Weights of a small GPT-style language model, trained from scratch on English Wikipedia.
Size: 23 layers, width 224, 7 heads of 32, MLP 576 SwiGLU, vocabulary 32000, 20.7M parameters.
Architecture: rotary positions, no biases in attention or MLP, tied embeddings.
Training: 339M tokens, 5166 steps.
Each number is 500 + 50 x the weight over its row's rms, rounded and kept within 0 to 999. Layers, rows and columns count from 0. Numbers have three digits each. The size before them is the row's rms in percent of the matrix's.

# down: layer 17 MLP down (transposed), 576x224, rms 0.173, rows 115-189, columns 112-167
# gate: layer 17 MLP gate, 576x224, rms 0.179, rows 116-190, columns 112-167
# up: layer 17 MLP up, 576x224, rms 0.173, rows 116-190, columns 112-167
down115 052:454568529480547542494533432534447497561555463464452535438546467538476527532476416459500514534448593428475664614485430586548484542473461482444437496547430480445566481492
gate116 081:546497527481453494501508498556534535472462511571616430589390499498597505555494429507480519508495376500475520546558516480457471589473475467505556496458506481479456426494
up116 071:471583500518457545507467466525523450583519462416394514466547536521482452547569564406490541548498544444609532404421534535528551502496548464546515528517523572512486554495
down116 087:534498476423485443474487482507446540501507523471497508532578570472458484450423536554524532563421389484541448530451417575463386462523492490477432468510516543534461511583
gate117 117:498498437582451554496458489540503452500586552556609460587476459523455492530489543488486450566442420485536553509461504455393461485566491502524486495364532517449526575544
up117 116:523507469480510466457524490502499508588526615560536564578423493585520537464552506381581471566476452525504591528495620454543511521480466566416463465474530510496502508544
down117 119:545498484524461449549507500609597539486488500549518481472415437463452534458460573418558388508471456447542469513444434507475412549508513516484524480545469435507550525518
gate118 100:531527506470500450525532517467486592490550447539494520545501482486511514506408477397498519482520596484589521503580549472517521410438426545524429445517558461436504538451
up118 097:588501426523515540498466501451493468488557647522470374491582446412489498527493563470391486530483589486493488466498471485588590432557457445442460575461512477496575491609
down118 093:495588534523474547482495476374504454552509467499526463576496593453529517491402471546586558519507512448514531453534478478567384517496541556543582494521508583459457404534
gate119 115:583517445420580458450490337568488558472593492457499600545539512372526438538548550479465461383483533491538463459598421516511461461474539506535490554522524462455504494506
up119 111:414518510485552529539473631496535518507477468481519490546550504428593529498479515468507522497517478456459474500574474524546428558527513462541424437401515424443526488429
down119 109:451557516506480509523535572310435563454601502478509560500479604588459585402546509515454461446538548533473528568549507492543528455494538484420533491490476588490507554567
gate120 106:615544517447521443488501532503532523502489496427497479551624562465482558570391501463480502423442441528492618522455474571506480502460447484582520498409414490432615459657
up120 101:564490617467454511494543486526494540450530533415517440548529500485489539611538501532462451557569471514424554540532467507504417417485506549499583512444478419571513481539
down120 097:513528532508512611534580456442454375513521493452432529450497487425390553464538572421533523528495585500440602540598515464571516534560492523469432470570568539480520516499
gate121 105:517574530559514502479511517490548534446513584477434595567527497445549438550425494449522441438535467471547555528425534493522554443534530476505512503461464539394519529472
up121 126:529453433545472466487495448472511407501442568532510501516536429591496543491596473579482512414434552552482524573565484492483473547519523511500492436565440429496478535477
down121 112:488580469497423440511584463497535451446536487497483514496508462528506533523509489498492515536511442493554511485439522468561614509464515536522522539394462495482518518476
gate122 099:518425532571494519491555644487413486485435576479474558418488369492378559536587504559494505512418483476516505455514542499508518572409473511408582504496437458457522584510
up122 089:495552507512627477454556556516557439508582539519554516610508564638443575502558589518596533461377524447545534495390605467481464399430513483556473495519422454391499447494
down122 092:512536523470461485477393510480472524563546545562553476596622573490466537442500487558505464458556531493534583515469527504382470502545530544435503469489622588612469501565
gate123 092:501438537543544629448454491462486530520537520532457499395533467409460517455527534590577420406465544488408572446502446471476423596420575610516513437522440527521570498448
up123 098:426475489520536564549509468577492534594550454414485479483455511541541463444517439457453579533438471566400499438466403535507515402494483464531478425504455457478522578454
down123 094:509485537486515461572490477484470511499429466463589518469482516464460543400500444494505536497621373490486490526449460556553515464469507476424469511468528551481486516507
gate124 113:417505512528520474578521484515603486452491556549411504551471551623509532523549478543545445445502451467484459462479444603526578554588371598516515494628379507424535584545
up124 112:483508443457479526521459398479576477457547417479540524472569419566535467511503465469437453463499515457527424543567501514488429523538541494488473448580509474453508543497
down124 111:461463430426427545500513505566448558622527546504492547430459426489467502522551484545532484518560444492442442523524474469442534474404616488483421524465469543518456436493
gate125 111:524539489494479401486430519451536490509570464565426552507530498491451442494563465416548492505521438498494519493507555551513465407495496555439503520612465550454444471571
up125 104:569482472451472554535561478395537593491526405438478381560559497546464443400494501558512482489359478472493509510520512530553566517499452406501607449538423469485426488463
down125 103:455527552524503530444465599553464542519462508504498499524480594500556563484438542551452465574531511522536506475505557554512455456529475460588470498498556464527498491520
gate126 090:431539571367468438435583577503434481553482576505470522583590483472460519591451528486570433491529554485510519566483445491417512520439531509463575514416536480534558519418
up126 087:603478476487592542483490508505471477508504532500469529529424619473520496381493479482579481510502529559563525475492576527543523404473549507508439586491460549543405422539
down126 087:517450574547426492488472468555568539509549590482524530434556466489469463531483525429515513442571485476451526411447450487546460490420457545506584552450498432515482472462
gate127 109:560469496542553553501449575546384490526475462526489469463467361460468539541500528549502481485554504475633361504475487462555450457516577449479436454514426423466545484485
up127 105:536457478457590490467457465455460477399497531610478444474537499454499510657509412515550464515514471479506470519467511444504360475518512505511508460459528468586555532529
down127 113:520506531495482459479442622463551488536516429430547461464515528513483415476463498533414489453477502494548523484558468451485507498557449572467473507441474478520508620416
gate128 102:581531435412429498442504523506557479481448490452504456549503430542454437507529549450523479492537508500551549479433496379459571615418461528450549453617531463451534478468
up128 109:487422461546460443449422494486526529474531551497473437563428442465466523531480501494566571467581426516467467506492454507454573471393575500532458564540474503555523446479
down128 103:455518499476482449509470574495400424469641501569539397457493433453499540540468560502466513480519448524447440494506490501474495491516418470490447458463492641436530568448
gate129 099:551557470488500524551487448515532486415426450488463474574584462541554405523518564536533436483509466506536467476576476489534484444526496491469603461444422484495567470585
up129 107:476541426495469535540520575550466536513468441567541592478548545451509431506442597464471508514516516475472495518592507503436493457531547486507560441529488378482490589529
down129 098:510424447585561532563405490453569430575404569421472507506493391536352612497520520441499484383505509520494534453524461498517589590482457557530494406582346471430551523578
gate130 115:577555474562481554642565444575452536555537514560570398502472389466489562568511507462581525471553494468535499438446402463515551458488507436518522477442382517530499458547
up130 111:436494637515454525552520619555507535500529418465486558520572486573439530405495454546410417472427572502494580497473526524565477512411505521493475529403524528593483461418
down130 112:483572494497520448451506562435549412518521437499585533490603591516620540461406514419506551439453475472546501504519528545549473477488477456509436514488586458454497472468
gate131 112:512473425523545542460502554455467503507560498483487482519605564545446469547545566566504543529453519494418520464504478454497459538514462524402468526518494560494476538582
up131 107:534485540589625372460557514510481576435573546576524523516457490552494411463519563460540549606500610523425514445470518445540570467439461450544432395517439520517524589537
down131 100:547505566439412516401459508388495551547465435528575446521478446560544597486442474405537534605560413514529448542579401504516474593569511567527524466529566409452471559515
gate132 112:533443510536544482487516473517489493559421566529549395545474433516444497501510430456467530558504454476429501451518487462460554466408553423490430509549483485445512510597
up132 096:454556486440511559525434450526422423423554465496532512516508480529388452452508579623525477551450533520392482510526496513593547503443478536488536548536562493469512551486
down132 097:559443512483478478606480494424486503446417527442528425551512537501484499508376556518503455431574503512437515524520583511526627515470482492466460547499541425466515556412
gate133 117:568453503540478578470503459506453536451499520439471539478477481479460455570565572463494504530485435612515488486441501377599394509438444527479528554524463530442524533451
up133 107:477530531473448601545466532451406521368483492431493534446555471491504528500488479518471496528523547526524420538515451524542555526379512402613461549465481560445415448515
down133 103:428603455553557497420475502475543521524520483571312452453562574472504556489538479544508448472417545504519431476574465473388517458452479543432371463478629528496508410542
gate134 106:531500497492517411490572463490444468493582427460407545580583600528542441542420575501479531411486514600511556486498541384415400460511468477428505602519447557507518563584
up134 114:559500489537422490447452536476492410532523537505526440563434570514580452543458503542570511520393547602503495464564483534439405468459464462475520559530552547491496550535
down134 100:478494601537518595452478526314559491481524460549467454496510394552537517487523474477509543472566466566500553450510494595465552462467542499607546523520484469502557570507
gate135 040:539510532489559585515528460497446457414470535542503503513517505420541564519476506476498478494539563498460507462544449481467475472497475506572464389484528472505565430563
up135 034:532439537449436440451472587500548503524535417516504492453586505576519422511517511484461516535545378477484472418468547475478592480445514482430510542505371501519445530468
down135 044:479482524524615443576493524648533532497440537457457442466571555534536566474557465535562538501475487453428451429434511511477531488499576468500437502512494503499476477566
gate136 104:525573595494527508548471505500460398526547472553494484531476427518491514460396500503502441542553497439478471451559555479604442565564505525548473493565444451590554548458
up136 112:497473528475542550481570547496443605507487483453454485569454484573393562493391495512569493519566512431448441549492434475493483542373561628410512493529439477549470498618
down136 107:592492573428464456436565415483471480536480456437488486442506540479548514476563492399461386512521582510495508473520519464528571479501510493471517510507521457490495474539
gate137 107:528447526437449457557427587497430498522429519554473563546522437505458416491396534521503512461495403590499510473484554470496525446510453514599514480598475479451504515441
up137 103:535537507389454465520554529497447532472620482478527525492450447395514451452469492571405454511452542478485449396457477475533481420548524659564421525489502540522481504397
down137 105:547545518444477532506510480511461508472457552535460408560513540517574446431417485551497549611504469499493560545576465489445549508508573390490508462507574528514478465479
gate138 089:583452479565548412580483504473497509474507453504455502492430434551456542491420420450583516401502508529425423484467504370481506348461454527525558484523564462556424480437
up138 086:505544580457599459465578471439495528532462472542474427442402516529437478454392525497578462495519524482476496459533538404556488533420508516517492532477422573502472463487
down138 086:394479505342464516576451583569498519516555390502490471490527525525478522542515516472511489463435527490541564529556461453515488537504516526429481439522462589507450491508
gate139 104:451562558493442547481509456499469511504459455520520502559519543410549435440442539466555570518504480479552495506480623492485485532535504566632454519440487503424579571530
up139 087:606506539508500439503510470540609476502529522470549496465475471489427572503560358449401439503517516508489571586506420491516437535459522390425521545472574547522505543485
down139 111:485488493563524526519471440471463528518456496404468456492449576458579429498491527508504484434525394437550520434509524536449558518554439451608527525486481475550537484547
gate140 102:464607465424464515517488538539533569425377374525424461501551369548503510572503494447507543557508451443437526498442542482489500434439492558483490533572555509556474545464
up140 103:473606563532460449514453446496483521514550519582480499455553487558399493508539506470446563585520575514538534533461494546480478487461440512481531504524571515464527470442
down140 104:433478478449480547445518596558567459417510424520432540444433451553582496570522473453471463565495524486433485494492539487434477480500486618531539537534536591518507514554
gate141 103:438547487525420508599469476522515547510459508457491478544447478484531437574501505506447402441570520448435571502465597432583576540551488569507514516520405522504440448556
up141 107:483426503544448516498528442525491454530386532450502463520490474587453430511471384545542441510440573579460422444553498529387573576574478478415488446570635454543521477509
down141 110:510554474513507448537481424358540482408531475498494463491486559501506515508516591420487561539584436473547551545504440499493516474583492539539535566409500519479531450531
gate142 108:548540493476539486509507481536566534435503540465496529545543579449514473495540499540503513522476421403537523478405548495469532446467607544489632447467487521492508397543
up142 102:539518489497558565485414471512478542488549528531447447454381495508545568562532565584514397404517540488485482449510502565603505517489514423491495640635491595457441511412
down142 100:516538569527511501450568485413525516516466503488539428526456542500515465549554435552511554476511534597540430499496480474583579398426484540519495434510499465440499441476
gate143 119:526541418450371560434496529522574524505472472500498584534553471543625554511462481537525481497559504520496489616509384519539525550470410539456472480483518538483451359505
up143 115:545578549477552511471432487564450521496558498416536482552524494496571482502492446503482464448574482507557521523566394502569552433550412473486533539432477483488477413489
down143 132:541500590567538528541489426340553599502464495480469521462568518508562550459556479538493476437460498535464611436457444474525473446483504505490557546492460528542478510515
gate144 100:490468499619408524478553477532497426520512461578467623495450487576544547456498594558462442455524511490563491604560514419485506508452503485526412427373538511590569505495
up144 101:513573418527506484469565479476508540496415418477447449557589577551482430421460514522478368462503494528500479521405432509492511511498434478528552454503494461422524510441
down144 098:505557508512495533507451437386465517392497547558468526528550433494449507538528466492501500489506333496490515501530525566430516507509516455501685534480496528463505542509
gate145 104:487527523515591478448510514522514521558532499478456469547505503551494486477547508604529377452521508517534512506572504456554579469575480524403510334458523376481467552585
up145 096:439593401482440494495450521489507498543449512468485456552539511428385398576483536483433492512437474513486433518524498480479520477501522530409608494505494550533498470569
down145 099:568518566554589438461479524504424472609453523498533414618552557507530531461538572504528543592488488511532489455472482458489486513560502478472459456530502591522419525480
gate146 117:504516599496516419451527398522550551446483571536539545471476546433503517547487566517489539603485501474545402469528514447486523542506500565514506404562499490480478615457
up146 108:617408566505547505496518455557513516456520553483521496465457530473549462429541442529530516468470470538513487472511435490540449636508456496536418555512510483509526471524
down146 114:550498483469494492513527515450577527452558551479371472491474400522597470530524554475525618515489492519463615544483564549457482508437456511578465483467472405491487522424
gate147 101:550466539472545569461424529557505535533547538553533444513424448455552587425513587421470525390566515535558468502515566536497474508473473575481508451547360539441506487540
up147 096:490458533510451585502444455461500494416534573473495472574414503525463484518466482508468423472395465627445440496520548504474462540463425487521464479449505540521433475444
down147 099:468450435574512525571503533543382545531463517428467539506508430545533484533486464465527488457507534499508550532468449454472498472458504478491520475493473408539555463658
gate148 099:482515509516544493544465553496425597441461531504415544475516563541494519455458424378566532460531468507527485450450620439461540465490544573406426506500466458522445483532
up148 102:456507553505513503444584451413513512485498438559558445484540508519498422534473519546596541466553432448563437547479392543477523470527505494442470537445542457488499502538
down148 100:498508472510539505462524541453481552490570476422455504504506498449516454490529430592478403490493566378523537488354466537598546511552591431526457526519511488519617486524
gate149 108:482538482521638408500491495577442518481483545604504539425503593603414452488520446457401534542600487507572432576509507431609466474550502476504482466504482439517608541471
up149 092:502465463546532439511409444495421485505522490562493518480587422536472478552480415481564509562526497420518422548453440478533460534463492486496534426572574491470573473481
down149 095:472512543489444578472510475581519580505591536586563570552470635556456592530473551493533541441555559493500522464532513470386496508465442556505488450561488568517487498549
gate150 105:474538494498440479524446546513476475596528501488467503497440552590486441629492497497461484400509494384569537565507431532419445402536494409571601471536480462508505516539
up150 106:486476472534464365448493519493425456479460460398469477425538533495509432489500483543406481429548516433532543492490485457528516393537508442537477451495527518533542475603
down150 105:424510475464419578536525441490578476432498527462432489531502422471480517602555461476499528479485419431579482469376547456427446515524436503450476406561596433569559508492
gate151 108:476552492508474536508541503521502383479570469494470522408412431440540481494429403520543447618479485383492537481477494480578582533513450437504516526434480524508554555602
up151 116:623483544461474436519585586535550494477495508520442516475406457544449478457491517500385513460526530476488480456453472538519533414481613460426559451496478479426528452593
down151 119:484512535514449475485523479331450546565528484545521527473447497408567419498512535616463509471428469495506509451495472591459508628510480458455415461513511537571597415579
gate152 087:547501511533485471421437553596613496514417501492572488481514538564476430466499521461518462450478494517509492506500416388550463569450517531557540462452624469512480502434
up152 103:449414425505554450559534488501421481431517500451491539493445474444594498588497441515545555499578590501548537499559528568562420470543576559487464520368504471449454485601
down152 089:376521467607536449543498497441481467492560600484526582347469415486519461513488523494480608544500496343533473505468505553502485530538491519495540509446478420520476502520
gate153 100:499597552540489586484478434532444590604456454395490541540446502414473475438456523451493465585510454415504566485497441557507496479537503440563563531467509535428548486564
up153 120:630632519512457481500514511417421470472536581406485460522355491421509567415498506533567421492459523530487488517508490588516479463466645461538593468493422489436491578470
down153 117:497493573426492526631535518621522522413585528561454429604555546486447512593559506530487504394543493563467439473561510521481526407495482488501483486597491462462508461529
gate154 109:536470407418496567420478385514427511544536471453538458560520475531488531560530486503453463580534487482473467507491451470515463492596460627541381562521446494579475545540
up154 113:564428564441555508463344569423390470451487462512548468529460421513542565506422529607511517525515529581542487513496464470520470398535622435451474579526537478500511491520
down154 114:424552578521439495431517488465545473461526452505516529497530537531403526522520535416553475584475465459537504514557568460541556497538517432431561550524554510516511446493
gate155 108:470456485466456469464511427475445459535506502505505458480519446562547482611519483464554416543550515467519540498465438468429505559525495504581509569563455480521526418504
up155 097:533531521593559555557557454528453522527518497506538423520489525479471485556479581396568549373392533506575632446518473523509513494550504602534416484476518432526483490481
down155 093:524481484553562484577470442586481528554521530612476458464414565447508425580529472410531511444485469552471554554466493511547456497525490472544585474390459553516476535603
gate156 086:548491574524525525443464509491523419493544544470509472507488513542448488529532444499454544507373536475517537496499463421533508489411575474501453443502432496497491465471
up156 087:367543610575445438476528560501540458518410528477519527507553402592434479514421539472435508457511507525569399571446516585429547502471485497484538471453537497464449435539
down156 091:578516476488542590417441475532654487532463549531586464447549529527509580530426549539475448664487468488532526570534454514494470470540447586442445508479483493528462437493
gate157 105:539590463496479568573466539413437526450420596577501588497491468485520517546540503546524459463440476403564485564580480512442530525531539520500416514497384520481570473433
up157 103:537455630523391563491503615495502488444490438488523496438567449537495536438467431567537468581533526416465517468494496446549454479520484540447422535444461511489437506634
down157 106:489442491486466468526553495586453557553557459530510469575447549571442493508438546487499546472499569637597452540528482453420464434506483539500470451553508410541464464567
gate158 099:585526475498494488474440510530552547529509475525452537485572495490491494473490505482475425450530486446508592470468486439452436457545529566430567466448542429421497538591
up158 103:505411567592452472497559546488525407562545445517408594529470526554414531526490519440463597563354442527533483508556460496469572490454552464527466533490547487510500526523
down158 099:466561558448530443474641501536561563475530487469498424489490572523494567520537522564493547409509573365477539477521436497429538426477470488454426474505586495463517506546
gate159 101:519475449452563471506539477591461409487522439507543505545539484492476494506536505460477451516492572526447554562574493459373448466610464483465568455554520499497571491544
up159 114:447575495485590494540504474537446499600510451534457510604475501423571525435584531444514530493555502493615510469535470515516476468473512577519473460439507526529460446540
down159 108:448544500580512502474427554499472491533622467615465463509513568451493501505507442450537526509501421510463502459473462440517589390447536494544475484487649501619562503516
gate160 108:552535435552497553500520531502512465585539458548412532591505474474535451541498494556467401522544464535491523532499504483453447508480538522492518462557510475467461478540
up160 101:470474546505420516395478396480505504501540400468622542489502482451492571553425451507605525600613540507564484468408485507594570530547562545483469443450498516591469521478
down160 100:485523501491518433492443466492491462426477522488448413631453594524546354454505477497527449531503529482512500432516397558493496517522484581461501422589466474559346453522
gate161 107:504582427474530468497490547448561472348550487571496475437445494522454571423531485564578465501468538371542534489523579439487479568476506489396484509533529499508549529473
up161 103:538526413443491520510552460534491498573482440393488535457482592549502546517417515373461456504461469511579453417535528564504455451566540511600491443398590536454502430575
down161 107:515496468454491565553477537687624448535568505457516527554546567497546545413498520390565463510513504512485515502435579481465480509570503457641507426432448489460538432500
gate162 108:502468535445457468489498498474528541515427549529503464472483473477620490537458541531435590546497489567502574512509459415502468513440502553609540499518554448437452507408
up162 103:463504436514456492485444541522563381434550552541542528507546547507462574453511484508455540533520459480521488582600503453429543500478438433514475451509382537539541525526
down162 106:551427529546481489574447435654543484575477441507555377564559515604479527500524447496494502562477563482442545485464466475527485388523503436492532482468585494539570441472
gate163 104:562486467502546473400476447573452483523554522472540451451480481514475462567464466454558359484426547484448471443615533544538489590478512484535499509556493524518577542431
up163 102:550472559486419520537529574494595509460460530473496558480440480531630536440500504538477517486545489535501490468499483625439456415523568484553471585381546564534465514505
down163 097:501498464538498503522590450618546471504551536485403493525402585449484428518555538509446513521540435497594499466431521482547492537437515445499545600391587516452409533513
gate164 100:550578462476566436612510540557478488507595505487492473516452509493417529600479593546499607483512528453601438429427460466484507522513508492426495490584547467485509473561
up164 091:494477463442507512467545456618476573498527451506562473397392493410457506548544537544408408491506558562444437518443478559556535436549547476518539582513479480501556435519
down164 085:456526504527531445415473557574483435507485542417443494470509470580503536466452522482513439415549539527553526553469486519462528506444600534450542576504465490602453468418
gate165 100:516436543537543499429507491567412597521450559492494476529556480582435491510502499523518524547460489561453385576455512412447486520385534557562467465543573511532481430517
up165 083:529481422506436530490483475514521495535599577497555484511428515649541512473451456472475439496521516429647540487512510514546498499547520508437502568581533549499487421507
down165 100:617585605513546482533515420457416575417522582471440535488433515505643430448609455532525567483436445392534534516565526465493542415503495527509547503562465531469491468537
gate166 109:552522518481458514495590515529387459492634526458470465463508457463618346489499549499547533518459429487563518380592486497533567496530443488485463423476501532476551450552
up166 105:501604512588477557431562556481491537471464500518379450498449438458496483520520519498477560483441535458503485534525432574458522596513485522528427507551507530410531578525
down166 099:582481490477448550500554443582512543459517452514493480453585373476578432531477475491408469578467426425552419409562490425523485515493478433489476457514508571521586441507
gate167 110:452444426525517529489546477500539485538516538444455536579527484437512595566513534442568558461502434587382452497456475474456526507498449553572477545394434439390581522534
up167 103:511509484591395459476465594571514352507548530482565430561420470492512519588515491501530477514534545484478637412421512429500439465524513470571463548446476444400518496473
down167 117:497551475435544430513420565250474315522535426442605474566402515498492556434406517501542596461452531488447503406428565515481537528528491609563496475493496493444539512534
gate168 108:424475543586468521515424451443481486471445468492541503571480559481581500509486582472576534466522434393551514495509466419503543502471440576430526495469523392486465512510
up168 107:483490565440568441346586594520578558506444492569498577537470459562558458550456446463471516592499492583491532538485504432512506411465491563496515590463595439486579463408
down168 103:563440505503459440469428484369492515529460398626490513534542537580488520451500483521522495527474460441534620480565474472525573476514477470394469563490429414456566559503
gate169 102:487499483505432518508576464550415407530553361528425409480567532497522471496427509492444478560509525463453521567524472554546513460459503579555492468532496499491476568486
up169 098:537589550551486455441532510583488563537472433501526522486530397484512495481486459474552519396581545553436563513591479503501490452493493546456547445416523558413462718504
down169 103:582487504488598410491458493426487459485443494449434356429493439460554414474425480462505558498463583496453543512468511482519543583529499501548485563504563455539462600501
gate170 101:476636509550582526432484567499507564562542505554510488508443512615492410431519506527614607479521476384491520426518492523511531510526460428476483552442459514474462464441
up170 096:507467486533520466481515515439500461491474498518399531493531425445480533527524560621486462418498503523456447417551428445494423553468462560519550512395497534454554484434
down170 096:514454451474411564526480478539463568512453519495519478590471573510544578531511503514533470431392517479516465467467483517455487566446525576588515504504615585519578531557
gate171 093:466476527540453558497530542439539477546555566583539494511443499516589472568475491507380578403514461534448552644480509531452517432515528484531505559466485461492512548554
up171 098:541438486466478497554546513502493473523387524414525553536558480489490470480461465458530534448441557539528501511543563477549568524491571455482583487528498361536530523514
down171 093:533560509498457523515627607483466481536544503521468515549398605485537480476463466491485462574445497460593535548509505518466491446527492571470438469488513385476536501496
gate172 096:548557484477520600529451482490506488397553440521468538550557384465453561507480548514535581531512498480468483460436526404517557491536450441472471471537551523492484553522
up172 104:497495485489579512452518523419498517474497531472504561535502473539412368492454419531387523553540553526500421456457512484540484419521418550423522542527438427602503542462
down172 101:541470509572444508556408505261442436575459464528570508528480464461571449496543541502394500510412500487452552529485481460468526503453481533510601347514492427468537503506
gate173 105:547492477603596545454525473479479507505450523496493418582479552467527478471541458564452493532499496585399572552532541495525483527445422465537474426457494607435436549502
up173 104:497527553562436393538485519482566496464503420509500458469461404548480447525575505662525564419529505495408500486524504526484572449456514520513558554442473542554475475468
down173 098:538410552467494581467509506412506534456511615482485413529454508447482444492598569581489426547425484612554500547488415465469558467617579513477508460447427486493489511465
gate174 069:478398553547504489533497399481572447480463449546589499575484505582579455440528473517510459451522475551376545578556525519553447440485460520520488524476503533555453514403
up174 061:538545499449502473484515511497405471568464495520466504391537519429428489507446520461468496493501540443605481484449493477446554573528487469470480483531496511457480479574
down174 071:452492525464502460430495431520423484521478464486501490493535468400590480535557553496570512494525545484505462535384495434549477492486521573629546456492434490436467460499
gate175 092:537536512418594448524553464547455519598481404549409464450497432516392482570468527533433490575445378484516562470515490558534466443511567487475480494527494504491493397470
up175 097:504542587428530504467443540504462481600472476468439518494540445585439621431399384491406547531546585515478473497534584407482517444498449510483490543607453560538504517587
down175 092:592444504407501507522485488631508538618572522414506521579469441587483534473469410484442478486492536541489567427454566476492465425458449548510514526450525540369443538599
gate176 093:532503557566475538549547494501602441471557453571513547505443525545532550531465520532487477495522456470551515526479435558463535469468437528565576466511549538550442526542
up176 093:505481540503558527493465502442525544501564518467484515502482537528520569510424518505522506456544507488548540462456446477526575553465449481521502472553506520508430600580
down176 092:441468418497461494435570476369513515508575569513510516477562535452471581575497410554552529550509511509533483489495513543596523529470542531487488458535533498410614552526
gate177 120:606458416551499502460497513552479541499430557574521527508527460518504435475510540511462454498510504529453472580482512496480502576425505388451474390489509589564515486481
up177 112:528471431502547479486476542506465484577494494409528531489505523445600448586463431489555496551472373505444450405564511504365522552562530502493583570476499509486548541419
down177 112:527531527420515547469510467408432521383528478475420486459442529519523442501484503523364450472522503538451484557563605538553579500561521496544552507569506535513538466451
gate178 103:566487534528452491505476485500519470577437468495477555580512476450385409516450534549444558563466518498475492492532466389493480327575445406546561510436510497456479479545
up178 106:474491509458503519519553557533610425442467527547471480472543447477555544500551476509440498526509474448562465603541543471495509529515539514585554476590536546453455395606
down178 116:437536522470558506534471614450492542399524503459456572479483495538505497362547456480462459498496509524406496421425410543446442537501445440542482508535570532459498601366
gate179 103:485543546548393569474521485524544464472483558532462506504552416497521458485495532527556460511485453559530550573497531470444458478437499540490478566520437453568496434506
up179 109:463517515535485517568573464564527581394550465546509438568480498487456500608583374467543466442481447480461496394556541501530464503448470448449520514497412494574525419506
down179 104:374533534524546457526487492419382480582476497533585545484451513529541474496507410626540510487536444470548457544477478454503505499568440464531377571632455428555542506465
gate180 095:543494524563434559533504565551461560498495458456505558455469565428538454423455378499528497419487582520486556475493485443367449462576490538525471459531528515470531477505
up180 097:514546548494470495474553491480478564445481543488516472476403573504522412418514441511522477429534505489587582481549471526480537452509433505559557534453456530499469467523
down180 098:545467562527440475434483475473463479472507491594597343601396441621506506482499587493502449531495438519527396389524491458466539549498484516464391462478513505468472474505
gate181 103:418582487445528508584510465532495541497411569522488460624461472472453490558511543539462415408410517570433509499384493550480587572543557519591465551458572502470539426437
up181 094:435522668432552480418577546576502542451534508418379483488451584566559494469509499471513542540528515474497418505518513477558566401544498525468473522447461532543517539478
down181 102:521564524524435484490608510557474522530462571581442484438598551396430541386414478502510433531475546512500579507554470471476539540536562520484524520519548486538476522473
gate182 100:555497479455517480456552552562517573524513447539519504580420533517519582493412552414477527469545454475545486468511584442535449485468507523503447517546438569413554513533
up182 100:463475576501545503466475581457481542530545456498522521492390518536545447451505572633502560411481489550583557460549508429538479432436505443460491478402418513447513571516
down182 096:546459490499516430447554535442535531556487437557432538498552554495394495505374519489482479525539555466494474433439597457528550520541457510444421539499473528469489500495
gate183 109:593511525428529536482450521473560576525580485493414566549496494433542494429513539482478614449452478412489551532510488473522495461527458514379408450406583474540464566494
up183 105:431457529501555528549453491480460444481493589527508498550463426551498457534435592491497491520514536477483506585587476458516522528514502524400424451519474475517436559462
down183 099:487479551473472528525458515433548538520462574518525511390443528469457513554450437489498434535493523429479460539489441529456473474503504438497271509416510474505559523542
gate184 096:461527472437553501487497435493484446489473452562451579547456515493491415545547536539611442501479523555528474507556468584546502467448625401490553409540473562454494504360
up184 089:537442496447470473501540499478478484533465523535441476538467427458551532483460478515391500464544463478535489515492547456457547545482428490441501504543496482466506485599
down184 087:497425439504544489503440516580447483551457479425497507396484476452445587449495429572493481484434512398366565542527408425488499497508516601509554582441531475588448497495
gate185 081:468498490518497602574523559493531415582486461558401445571505447461492511532526451490528493512451445423450570491461507493444485468474459531523500554529598483491493542541
up185 081:486537389479430565509576552482574551484577566517591609521509560509556476602546419540497510478489440510450475578555550493540538520550388536464545532513489458600536455510
down185 087:526545537537509460500530620552520541571493558485497489482475557381373439496492470512470453509425524484496591537448482511661516561431535536481538443490475518417518532442
gate186 091:493544445414371451522478518508493501435505534456555472516438506517526426522530428525586558465557501421532470416499449500534490529452523622475468528561476431547462507570
up186 102:514439574574518493461526544513443520505464445489536459462511437475437668529574525484536358462485540494483522583516463562434469528568568558418460503546493549413523451496
down186 099:505535517517493522501526466436482432472467504497478555436565473451487497465446544477474529560476458490511597519460564537453439602470456493529560526442429446492444445501
gate187 098:518514470633519430545374522442424490450483496525516409528506547535456485527421513503494413586560524419446630475528527535488480473539422462534497601401485459502506564582
up187 099:501426572514515571569420527444513535440519539540441465549531490430524441448459496497529472455406503529526492495510570398512514547441461494513533513479446566517501383458
down187 098:543497467547478464538455529538419430543492529547527462445502551462435589518516518412507509500581504517457536502473550464503525447469447489532449536491514450543484525493
gate188 091:431575474529474449476616486602531461528428518500534570406538432527498508569505481474518512374509469491523525626498403572482463558504565483458432515465407481526457541484
up188 089:524493423553528496594462509491544498534475569423500455546508613518459435453421630493483410447505527448483482452491552574518504452475469479475411450527374485528571457496
down188 092:507585502587421459535491412410416495523478561481455537514587515504599503408479403495559455488535573503489492441518454463547523460429492529442387605479491494521559561527
gate189 076:529501464430457514452492460550520524475477562633503545516530502470448468544571472499520530491484533522432497589557503505420464559464448537496468480488535442564504449495
up189 078:517507472460481546510413548521400515449504502599489455497538574440500523505579398445538445467449554502483518508496568539360516508390467508524462569460474503452472508469
down189 082:521490479449490549447422544478474435427443434538492454540531505459557475438552518459556474511562365473413508481477563556528401563462545610478568436479504468499463459453
gate190 110:535466482495516596414570569533525551536452487493554576474485510458449427480521564549547526430466473447447586446524428461446482427437533491497540494539422474531520497505
up190 116:512526436500495481476449507522551563496467460489524518439535503541443590564456454523539592438523565493505565514508454495432494562523504616500521461511521553569549560424